config = dict(
    head_dim=32,
    vocab_size=8192,
    activation='tanh_gelu',
    norm='layernorm',
    positions='learned',
    init_std_o=0.0139,
    init_std_up=0.0735,
    init_std_down=0.00694,
    weight_decay=0.037,
)
Each number is 128 + 32 x the weight over its row's rms, rounded and kept within 0 to 255. Layers, rows and columns count from 0. The size above them is the row's rms in percent of the matrix's.

# layer 6 attention query, 96x96, rms 0.151, rows 0-95, columns 48-95
size [117 101  95 107  99  96  92  88 107 103 102 108  96  97 104  98 100 109 104 111 106 100 110  99 100  97 109 107 103 112 100  89 131 111  99 112 108 107 113  99 131  93 101 105 104 111 127 103 117 124 111 100 109 111  98 110 119 118 112 122 107 116 107 104  96  80  87  83  78  82  86  94 107  85  89  83  78  83  72  87  76  75  70  84  84  81  98  83  82  89  92  83  76  96  76  91]
[[151 152 141 148  83 131  95  85 160  60 182 146  90 113 101 111  85 151 141 148 153 177 117  80  79 127 114 134  71  65 163  91  88 187 144 113 115 144 128 126  95 146 113 132  94  83 111 171]
 [182 111 109 111  98  93 140 158 166 172 120  89  81 160 119 121 114 154  94 177 107 125 130 133 175 125 114 125 169 112 138  72 135 124 183 179 113 117 155 165 103 155 119  87 200  78 109 125]
 [149 157 157 140  97 165  81 151 108 100 163 122 128 120 169 133 119 193 128 129  96 102 133 148 123 121 101 155 139  77 169 122  98 171 109 132 161 152 162 122 128  64  94 156 115 129 163 114]
 [133 138 122  99 130 157 129 117 126  77 108 159 166 116 165 159 112 163 138 138 108 151 131 152 167 172 166  60 137 121  50  98  72 156  88 156 134 129 158 138 134 130 121 143 190 183 108 116]
 [139 167 140 122 143  94 152 137 165 167 107 105 172 115 145 124 135 154 161 118 124 153 157 110  83 101 158  77 158 115  88 215 145 117  88 185 116 156  96 106  76 191 143 120 187 118 151  38]
 [122 137 120 119  96 202 101 129 112 120 111 110 128 107  91  71  87  67 113 105 193 120 136 143 124 103  83  97 108 130 133 119 179  89  91 148  83 109 148  88 180 124 119 159 168 111 169 137]
 [133 101 177 202 127 131 109 150 101 126 106  83  57 136 142 132 144  72  69 160 122 148 102 143  64 129 132 107  90  89 129 151 140 147 130 145  64 170 151 138 204 156 155 143 146 150  99 128]
 [118  69 181 139 150 146 138 155 185 163 120 154 128 136 156 102  91 145 111 136  82 156 103 152 168 169 153  89  96 148  90 187 103  61  97 142 149 151  92 118 133 144 148 163 181 145 137 141]
 [108 109 135  81 159 132 144 169 153 170  93 133 114  67 159 174 103 134 194 148 158 101 185 147  79 184 150  93 119 206 144 115 150 146 102 132 156 134 114 116 103 121  98 121 129 139 134 106]
 [ 86 153 107 183 130 132 175 184 205 164 137 114  82 104 116 179 139 158 134 126 125 108 177 153 122  53 170  79 157 108 203 146 119 121 102  83 164 150 105 147 155 135 145 149  84 132  82 127]
 [131 162 142 104 177  82 134 186 124 143 129  69 109 131 129 136 124 134 143 169 193 155 153 109 123 109  89 109 116 123 107 150  81 119 179 135 109 157 145  94 155 113 122  69 181 131 100 132]
 [143 143 116 120 124 126  71 121  83 190 162 118 158 193 172  70 155 190 121 146  84 137 106 117 132 120  70 149 116  81 209 105 147 117 128 113 109  78 181 176 114 108  91 106 100 126  72 135]
 [117  98 166 153 101 144  78 101 113  90 118 160  82 143 156 134 116 126  79 158 123 166 150  79  96 109  81  64 154 100 153 154 144 122 173 103 189 158  90 177  93 131 116 115 209 116 162 151]
 [110 107 234  99 107 122 123 128 111 106 104 120 120 199 107 145 117 125 123 117 142  95 128 162 114 142 139  88 125 154 136 115 124 109 121 162  95 101  91 165 166 121  65 133 124 149 154  58]
 [130 153 148 150 149 127  98 163 152 105 118  81 128 118  96  95 219  99  88 133 128 154 160 163  80 104 107 166 115 120 128 162  51 140 184 119 149 120 123 126 150 163 153  12 133  70 143 168]
 [135 166 102 149 128 124  81 119  58 145 125 107 169 123 105 179 127 163 157 185 122  96 105 181 108 101 125 148 109  85 128 155 189 145  98 114 150  76 159 120 156 178 120 146 110 118 107  89]
 [101 139 130  97 146 150 159 138 115  84 128 176 129 182 127  60 103 180 121 141  93 120  81 159 158 126  96 116  93 107 126  99 154  76 158  98 129  77 152  94 168  96 136 130 160 170 117  89]
 [111 148 155 124 132 120  38 124 106  84 127 149 163  92 141 158 102 127 115  30 124 125 139 176 120 138 185  96 156 137 131 106  59 117 127 129 139 112 150 161 115 159 148 129 130 158  95 143]
 [ 95 103  60 143 103 116 158 133 186 106  96 112 141 130  90 106 160  86 111 110 107  89 180 154 115 167 100 124 160 157 137 123 141 175 131 125 149 137  60 157 100 145 148 152 115  79 118  89]
 [128 114 145 133 123 101  77 197 130 171 153 107 118 197 120 157 119 174 141 135 124 159 190  92 158 126 144 140 166 131 120 195 131 102 166 142 114 148 144 122 123  98  59  97 165 115 161 113]
 [177 184 153 113 167 178 114 150 174 124 140 139  51 135 100  98 170  72 132 134 145 119 121 152 117 136  50  93 173 156 134 124 130  78  99  73 164 103  90 110 140 156 145 172 143 133 120  92]
 [136 169 129  98 137 184 153 185 129 136  83 101  82 141  65 158 121 160 132 100 141 122 178  89  77 107 146 121 107  67 140 129 153  92  74 130 115 103 116 121  44 103 105 151 111  89 127  96]
 [103 139 171  93 126 142 140 101  99  72 150 142 150 108 123 117 153  96 116 167 107  71  88 183 141 104 183 143 152 124 141  78 168  98  58 158 155 144 157 111 115  86 157  92  78 148 102  86]
 [193 144  98  71  83 149  82 176 159 181 188  67 161 100 174 156 153 194 148 100 135 147 106 123 138 119 142 139 135  93 132 140  64 167 133 133 107 150 143 124 120 116 109 130  97 124 104  62]
 [128  94 153 164 169 152 125 192 101  96 126 154 170  90 137 155 123 165  68 109  79 155 100 127 163 136 105 130 164 105 128  99 151 137  82 155 103 146 120 159 124  27 106  80 169 128 120 118]
 [101 146  95 127  88 147 115 147 103 137 188 160  77 197 179 106 100 163  31 111 132 153  93  96  97 141  87 137  71 122 105 131 154 145 135 120 162  76 165 121  84  99  80 100  84  76 125 139]
 [137 121  72 179 161 169 130  54  78 154 148 100 114 130 113 165 139 104 162  98 210  94 120 133 108 173 126 126 149  81  98 116 149 175 110 155 118 126 119  55 158 129 168 125 141 119 124 180]
 [130 123 132 162 107  99 141 110 122 113  60 212  96 131 131 126  69 126 119 159 105 168 134 163 159 129 180 192 117 127  54 137 108 100 107 148  88 101 172 153 135 169 137 149 136 130 163  80]
 [ 95  91 114  79 142 107 138 169  64 139  69 131 155 173 152 139 138 149 147 177  77 144  72 157 148 138 106  97 200  77 150 124 132 136 168 163 121 118 168  60  87 158  96 141 115 144 113 106]
 [145 109 147 131 126  73 207  92 141 107 143 173 181 161  79 121 133 126 106 112 104 134 101 115 140 146 145  94 177 108 133 172 117  57 162 177 175 131 131 123 145  79 118 117 112 144 139 181]
 [101 159 122  99 116 150 148 152 131 109 153 160  84 124 144 126 147 145 126 126 152 126 143  97 126 120 122  99 162  52 160 133 141 117 175 100  99 132 150 117 116  86 119 138 122  94 107 134]
 [160 120 127 119 177 165 126 115 118 147 159 155 121 121 148 138 110 102 136 115 185 155 105 169 106 119 101 136 168  51 127 162 124 105 140  81 132 181 139 158 125 150 143 137 112 114 139 176]
 [152 116 147  94 132 116 142 152 131 186  99 130 158 151 148  67 163  65 145 154 146 133 166 112 136 145  71 109 157 165 136  88 152 139 123 166 103 143  97 185  95  80 135 115 146 136 192 140]
 [137 124  48 121 147 128 175 100 142 113 130 111  87 145 140 127 134 116 131 103 186 107 149 177  41 156 117 102 114 149 137  63  97 147  84 123 154 114 121 129  63  73  82 151 179 141 165 195]
 [152 194 144 114 123  94 118 100 125 174 126  79  52 147 166 128 120 140 128 154 157 170 112 143 113  99 106 138 175 100 150 175 116 125 184  95 130 131 168  97 187  94  92  92 175 133  94 172]
 [119 123 160 112 162 117  90  78  98 136 105  81  70  74 127 137 159  97 163 126 110 151  85 136 115 110 148 160 131 179 123 120 160  97  91 188 113 127 126 102 181 121 157 115 110 115 162  77]
 [129 109  96 138 103 206 138 153 108 144  90 108 150 171 160 109 158  99 127 137 173 117 122 120 129 173 116 143 187 145 189 126 124 106  75 105 149 160 132  92 137 118 102 163 115 156  84 114]
 [104 116 104  50  99 145 153 106 150 188 150 162 111 135 169  78 138  88  81  87 141 121  99 137 135 139 155 152 119 222  68 133 104  92 120  92 119 206 175 105 138 162 144 134  76 121  92 147]
 [130  88 134 120 176 114  59 142 152 214 130 121 104 119 134  93 152  99  94 170  69 140 116 158 171 126 115 165 104 123 169  79 117 137 155  73 109 104 153 125 162  89 134  91 158 153 132 191]
 [125  93  79 142 161 148 100 199 133 100 137 123  28 152  85 129 137 117 170  66 197 147 142 114 129 195 135 135 128  97 130 158 140 125 119 102 111 110 146 138 117 147 152 144 114  97 156 176]
 [205 167 134 133 145  84 144  95 166  61 161 144 134 111  95 123 123 132 170  97 158  96  70 199 124 148 170 212 141  92 121  85 150 143 100 122  64 106 127 160 116 124 186 143 105 135 116 149]
 [126  73 163 125 135 159 126 110  94 126 119 144 159 169  85  87 160 160 136 114 130  98  75 162 125 132 134 149 146  90 126 154 150 122 130 139 158 157 105 134 122 174 177 126 118 135 105 152]
 [171 166 108 124 128 100  76  65 167  81  96 191 171 116  79 146 201 126 164 119  91 146 137 176 134 151 119 134 148 112  91 106 140 115  91 113 114 117 112 130 160 119 120 144 154 172 139 133]
 [147 116 123 155 142 142 154 180 187 156 157 142 138 192  72  30 108 112 163 134 132 134 174  89 152 143  89  82 140  90 152 107 145  79 156 141 198 148  95 135 130  85 102  67 109 133 164 105]
 [113 131 108 173  82  58 144  57 135 106 143 140 125 152 147 120 132  75 139 167 176 152 173  85 135 130 162 130 155 112 141 164 111  64 173 153 108 147 158 175 135 132  99 142 160 130 154 160]
 [130 133 154 149 130 149 136 143 142 173 195  53  81 135 139 123  90 142 115  79  93 112 119  98 131  79 102 102  81 120 144 183 120  93 162  80 105 165 129 108 121 112 125 143 117 149 141  33]
 [ 85 118 129  99 152 126 105 109 103 127 131 157 158 143 182 168 148 179 143 148 122 132 138 125 159 131 126  51 182 105  92 117 107 142 217 167 155 138 127 136  81  73 134  99 156  85 118 130]
 [123 140 125 108 201 207 143 153 211 182 133  97  99 149 139 119 137  85 121 132 137 110 150 143 123 139 114 150  98 106 114 204 148 131 139 200 112 106  93 132 159 108 169 134 130 143 125 112]
 [128  99 116 154 155 141 130 145 132 168 101 124  98 129  73 148  95 112 159 116  99 126 118 108 113 117 154 113 161 131 178 148  98  80 151 104 180  98 123 173 127 105 121 116 212 129 122 155]
 [103 107  95 121  83 108 123 201 109 163 109  82 121 145 118 147  98 174  82 110 104 224  94  82 179  96 190 100  98 127 132 154  87  96 119 133 159 121 101 145 159 142 114 145 143  97  80  94]
 [159 126 131 156 107 173 160 105 116  89 159 142 105  93  81 155  90 132 120 109 164 134 125 169 112 129 104 152 125 162  87 107 110 128  78 139 163 120 134 123 109 150 193  75 122  63 128 114]
 [118 124  99 109 176 140 127 114  70 173  91 131  69 190 131  99 132 110 140 138  65  96 177  38 141 126 168 106  95 157 134 105 109  95 115 129 108 126 171 178 171 115  75  99 128 103 138  76]
 [ 90 126 106 126 106 148 134 112 115 132 196 100 191 152 200 116  60 137 166 124 135 152 104 146 177 142 154 103 110  83 153 119 105 140  98 146 144 144 202 106 112  63 142 131  92 126 165 130]
 [146 110 129 131 161 123 127  69 112 143  83 133 136 140 152 114 107 145 136 138 115 110 168 184 163  70 182  97 104 146 110 134  93 140 126 187 142 207 131 176 208 112 151  75 145 108 133  93]
 [135 135 180 156  94 105 106 129 151  98 145  97 113 144 144 111 123  95 110 135  93 103 152  91 118 104  85  90 102 131 105 145  84 195 127 131  83 148 115 162 115 130 189 141 170 117 195 146]
 [ 89 108 113 147  88  20 101 164 108 142 132 181 150 136 146 124  78 182  90 111 145 189 121 138 157 105 155 158 112 116 183 170 116 151 187 116 107 152 202 107 113 176 132 104 108  88  84 130]
 [111 139 151 155 150 141 211 113 164 142 126  63 139  80  84 125 130 125 143 171 146 152 165 121  86 117 152  59 136 140 119 181 177  82 131  88 158 157  60 116 139 156 152 135  99 129 119 144]
 [141 172 158 169 166 122 158 168 149 139  90 122 113 117 149 125 147 123 132 135  80 132 150 189 166  42  92 155 105 112  72 132 151 161 100 151  86 104 146  66 125 130 153 160 134 147  76 126]
 [113  51 114  97 166 157 180 124 103 160 111 121 114 172 144  95  98 112 109 143  71 159  99 147 137 147 131  97 164 192  92 129  90 104 135 166 160 151 144  98  97 140 123 109 172 141 124 127]
 [148 152 127 122 132 170  85 141 165  75 101 146  34  89  86 117  87  54 186  95 143 154 170 137 120 148  85 125  99 118 142 131 131 108 110 103  93 102  89 136 158  85 130 179 146 130 140 184]
 [ 49 126 132 111 115 104 163 119 118 160 114 123 169 146  82 117  98  89 119 116 161 119 118 144 115 158 128  91 157  24 131 149 161 186 105 188 143 132 128 150 139 142 105 150 164 102 122 118]
 [163 169 169 153 125 142  73 135 133  78 155 120 182  98 114 156  92 139 157  82 112 104 138 129 111 143 190 197 124 131 117 126 123 126 136 125  98  85 108 142 135 170 139 109 102 147 164 153]
 [ 74 104 127 131 124 111 133 118 107 126 125 147 122  85 135 148  73 127 133 170 124 184 168  79 168  72 169 186 116 124 137  95 165 147 139  82 136 136 140 135 114  79 182 161 112 121 114 147]
 [149  93 182 121 151 137 114 133 154 190 192 162 108 139  78 150  90 139 105  76 156  74 149 114 173 183  96 151  67 161 143 156  99 127  90 114 138  64  84 105 103 129 152  93 110 130 103 153]
 [153 137 161 162 108 151 129 143 181  98 100  99 125  67 102 114  32 113 134 137 124 133 136 118  84  99 113 106 174 172  84 115 125 144  94 148 122 164  77  97 136  86 181 125 178 154 183 167]
 [147  75 127 160  90 116 144 119 183 148 121 124 112 104 113 146 136  51 135 173 126 138 115 136 109 198 187  72 134 151 160 153 136 147 109 146 107  78  86 183 114 149 109 190 145 136 164 154]
 [161 118 140  95  76 183 138 132 137  93 107  98  72 125 117 118 158 163  83 134 192 166  67 136  89 124 168 125 126 150 145 153  97 108 120 147 117  97  95  95 117 127 169 111 123  62 132 111]
 [123 142 118 120 178 152 180 113  80  91  50 184 177 126  96  96 142  75 125 118 119 110 189 131 122 184 129 104 138 141 137  98 143 127 101 100 141  97  94 129 141  83 121 164 162 120 151 131]
 [129  79  81 205  55 105 150 123  88 121 146 120 142 141  96  75 107 104 209 111 168 144 156 153 133 127 106 130  80 160 115 111 121 146 158 113 150 156 174 154  42 211 137 124  91  87 160 134]
 [105 126 185 112 118  52  62 129 147 134 144 205 132 113 120  90 141 132 137 103 124 132 113 176 181 128 139 166 100 114 106 176 125 116 186 155 109 116 144 120 113 136 164 104 127 158 134 121]
 [158 105 203 196 161  78 195 110 139 111 102 132 190  87 119 145 135 100 134 156  70  83  90 120 132 108 157  83 102 156 143 137 121  45 182 143 139 111 130 141 129 103 124 128 143 146 129 148]
 [ 50 117 100 132 122 170 201 149 157 103  97 156 131  73 147 166 159  43 164 113 109 101 130 174 104  45 112 106  94 144 138 117 125 127 111 118 106 101 111 119 132 131 141 150 132 130 154 102]
 [ 93 138 152  85 115  97 116 123 139 153 135 101 134 155 136 105  68 130 103 199 165  97 115  85 150 127 144  98  96 109 160 114  92 116 117 120 107  98 175 115 151  84 113  91 108 173 170  96]
 [168 107 180 150 142 121 140 176 151 108  84 161 102 122 148 130 125  60 168  87 142 137 106 131 123 162 119 129  61 111 127 115 116  74 109 136 122 111  80 146 163 112 109 158 181 101 118 210]
 [165 120  89 126  97  78 156 140 148 150 134 129 133 120 150  93 168 123  88 157  72 143 100 103 104  98 136 165 110 200 170 156 125 104  96  92 105 109 151 123 115 138 169 145 103 107 113 171]
 [174 139 196 150 162 184 127 120 150 142  65 133  32 162 117 102 111 153 111 104  71 139  76  89 111 165 132 139 147 150 132 122  98  97 145 131 112  89  84 129  85 175 133 174 147 103  48 129]
 [111 121  97  85  79 124 101  99 193  82 173 109  31 159 130 152 194 139 183 146 138 177 150 152 155 118 137 138 129 144 165 103 142 104 144 123 101 137 159 137 149 133 109 170 125  78 112 105]
 [120 136 109 153  79  69  82  95  91  69 122 191 124 138 110  84 130  83 102 143 161 105 171 149 151 136 172 179 134 190  86 131 126 140 125 148  78 117 113 156 114 128 132 113 142 159 115 139]
 [137 127  81 139 153 134 130 137  51  72  23 174 121 153 163  95  92 150 178 121 152 141 153 126 152 114 151 139 107 130 110  84  98  69  82 166 136 149 169 146 117 152 147 213 162 187 122  97]
 [115 101  88 102 109  93  90 100 142 126  92 181 141 106 186 136  96 180  87 132  87 139 113 116 115 111 127 125 119 102 123  72 137  86 179 126  70 129 205 150 119  83 132 110 147 131 158 169]
 [177 164 102 114 142 187 125 190 184 140  94  72  85 122 126 108 138 122 142 144 118 102 162 109 143 135  73 123 123 169  93 119 172  89 151 103  63 128 137 126 128 181 124 155 129 181 110 124]
 [ 94 117 145 104 109 111  83  96 155 114 141 121 171 159 146  70 132 112 157 125 178 156 150 180 141 156 157 135  96 128 197 125 165 117 162 134 130 133 109 175 113  95 193 121 100 129 125 201]
 [181 138 178  94 134  78  83 121 103  98 125  77 146 126 173 169  92  51 141 118  94 122 146 140 101 164 153  89 104 164 112 165  52 193 110 168 159 114 104  88 141 149 136 181 121 129 189 165]
 [ 67 164  90 172 146  73 117 170 151 147 146 165 128 199 129 140 137 123 141  71 135 108 129 138 174 115 113 124 165  72 103 129 146  85 145 143 115  75 120 128 162 134 104 157 150 159 152 146]
 [127 167 101 132 143 146 149 131 161 160 184 129 120  91  92 110 147 162 149 129 166  58 120  52 193 191  96 134 141 105 172 132 100 109 112  70 165 122 114 144 106  84  93  85  99 160 160 162]
 [ 83 147 139 125 111 132 119 183  99 164 105 127 134 126 132 120 136 125 122 164  86 198 140  87 160 147 117 157 134  63 168 139 100 172 189 145  87 122 114 153  67 167 129  96 126  83  74  89]
 [150 101  99 154 140 105 106  76 109  92 140 171 142 186 101 116 126 188  72  98 116 157  63 156 175 165 136 151 100  83  86 170 114  93 174 109 136 112 170 127  90 160  73 111 103 115 120 193]
 [104 107 105 149  95 107 125 116 131 134 113  94 109 108 132  99 103 102 123 153 108 172 151 155 111  97 166  84 168  51 148 186 160  60  77 116 144 160  96 102 120  66 147 172 123 105 141 141]
 [159 126 165 148 147  94  90 159 112 141 122  91 177 148 165 187 120 117 149  92 113 200 105  65  85 136 110 100 161 146 152 152 108  81 154 151 110 114 164  82 132 150 124 122 174 152 131 141]
 [159 103 115 148  62 119 113  82 159  78 165 125 170 150 107 117  77 105 130 114 153 129 110 110 115 107 191 204 140  64 204 145 129 116 186  97 178 120  80 127 120 146 108 112  75 120 123 136]
 [ 80 154 129 169 107 191 158 135 138 123  96  92 142 150  97 180 166  89 122 101 110 128 127 112 114  74 106  69  73 123 116 137 154  46 134 170 115 128 129 157 155 157 150 149 119  76 117 119]
 [147 118 124 152 162 146 161 133 132 123  93 124 137 128 138 148 112 147 119 176 111 121 161 151 158  87 150 161 124 157 122 190  65 135 158 159 136 129 123 142 179 166 123  61 116  96  88  96]
 [155  65 141 135 135 133 246  36  87 123 165  98 173 123 136 142 105 108 132 113 115 112 128  99 151 147  89 127 159 152 113 148 133 133 123  92 132 124  66 133 134  74 112 152 142 180 119 112]
 [160  90 143  69 122  89 154  98 103 167  75 132 213 144 137 135 147 124 184 107 152 131 156 147 134 171 176 115 205  90 186 142  85  96 133  98 121 170 114 106 125 119 106 137 162 154 168 180]
 [183 120 156 170 117  95 159 121 119 148  70 100  97 134 143 166 172 123 110  74 154  93 158 116 125  57 164 139 105 119 200 150 135 168 117  75 130 173 100 111 153 162 112 170  83 110 135  61]
 [111 101 134  97  80 133  99 100 126 113 174 117 176  97 147 154 101 209 115 164  91 107 131  57 148 111 165 134 145 117 169 126 107 177 136  97 165 132 126 128  98  90 177 138 134 126 120 105]]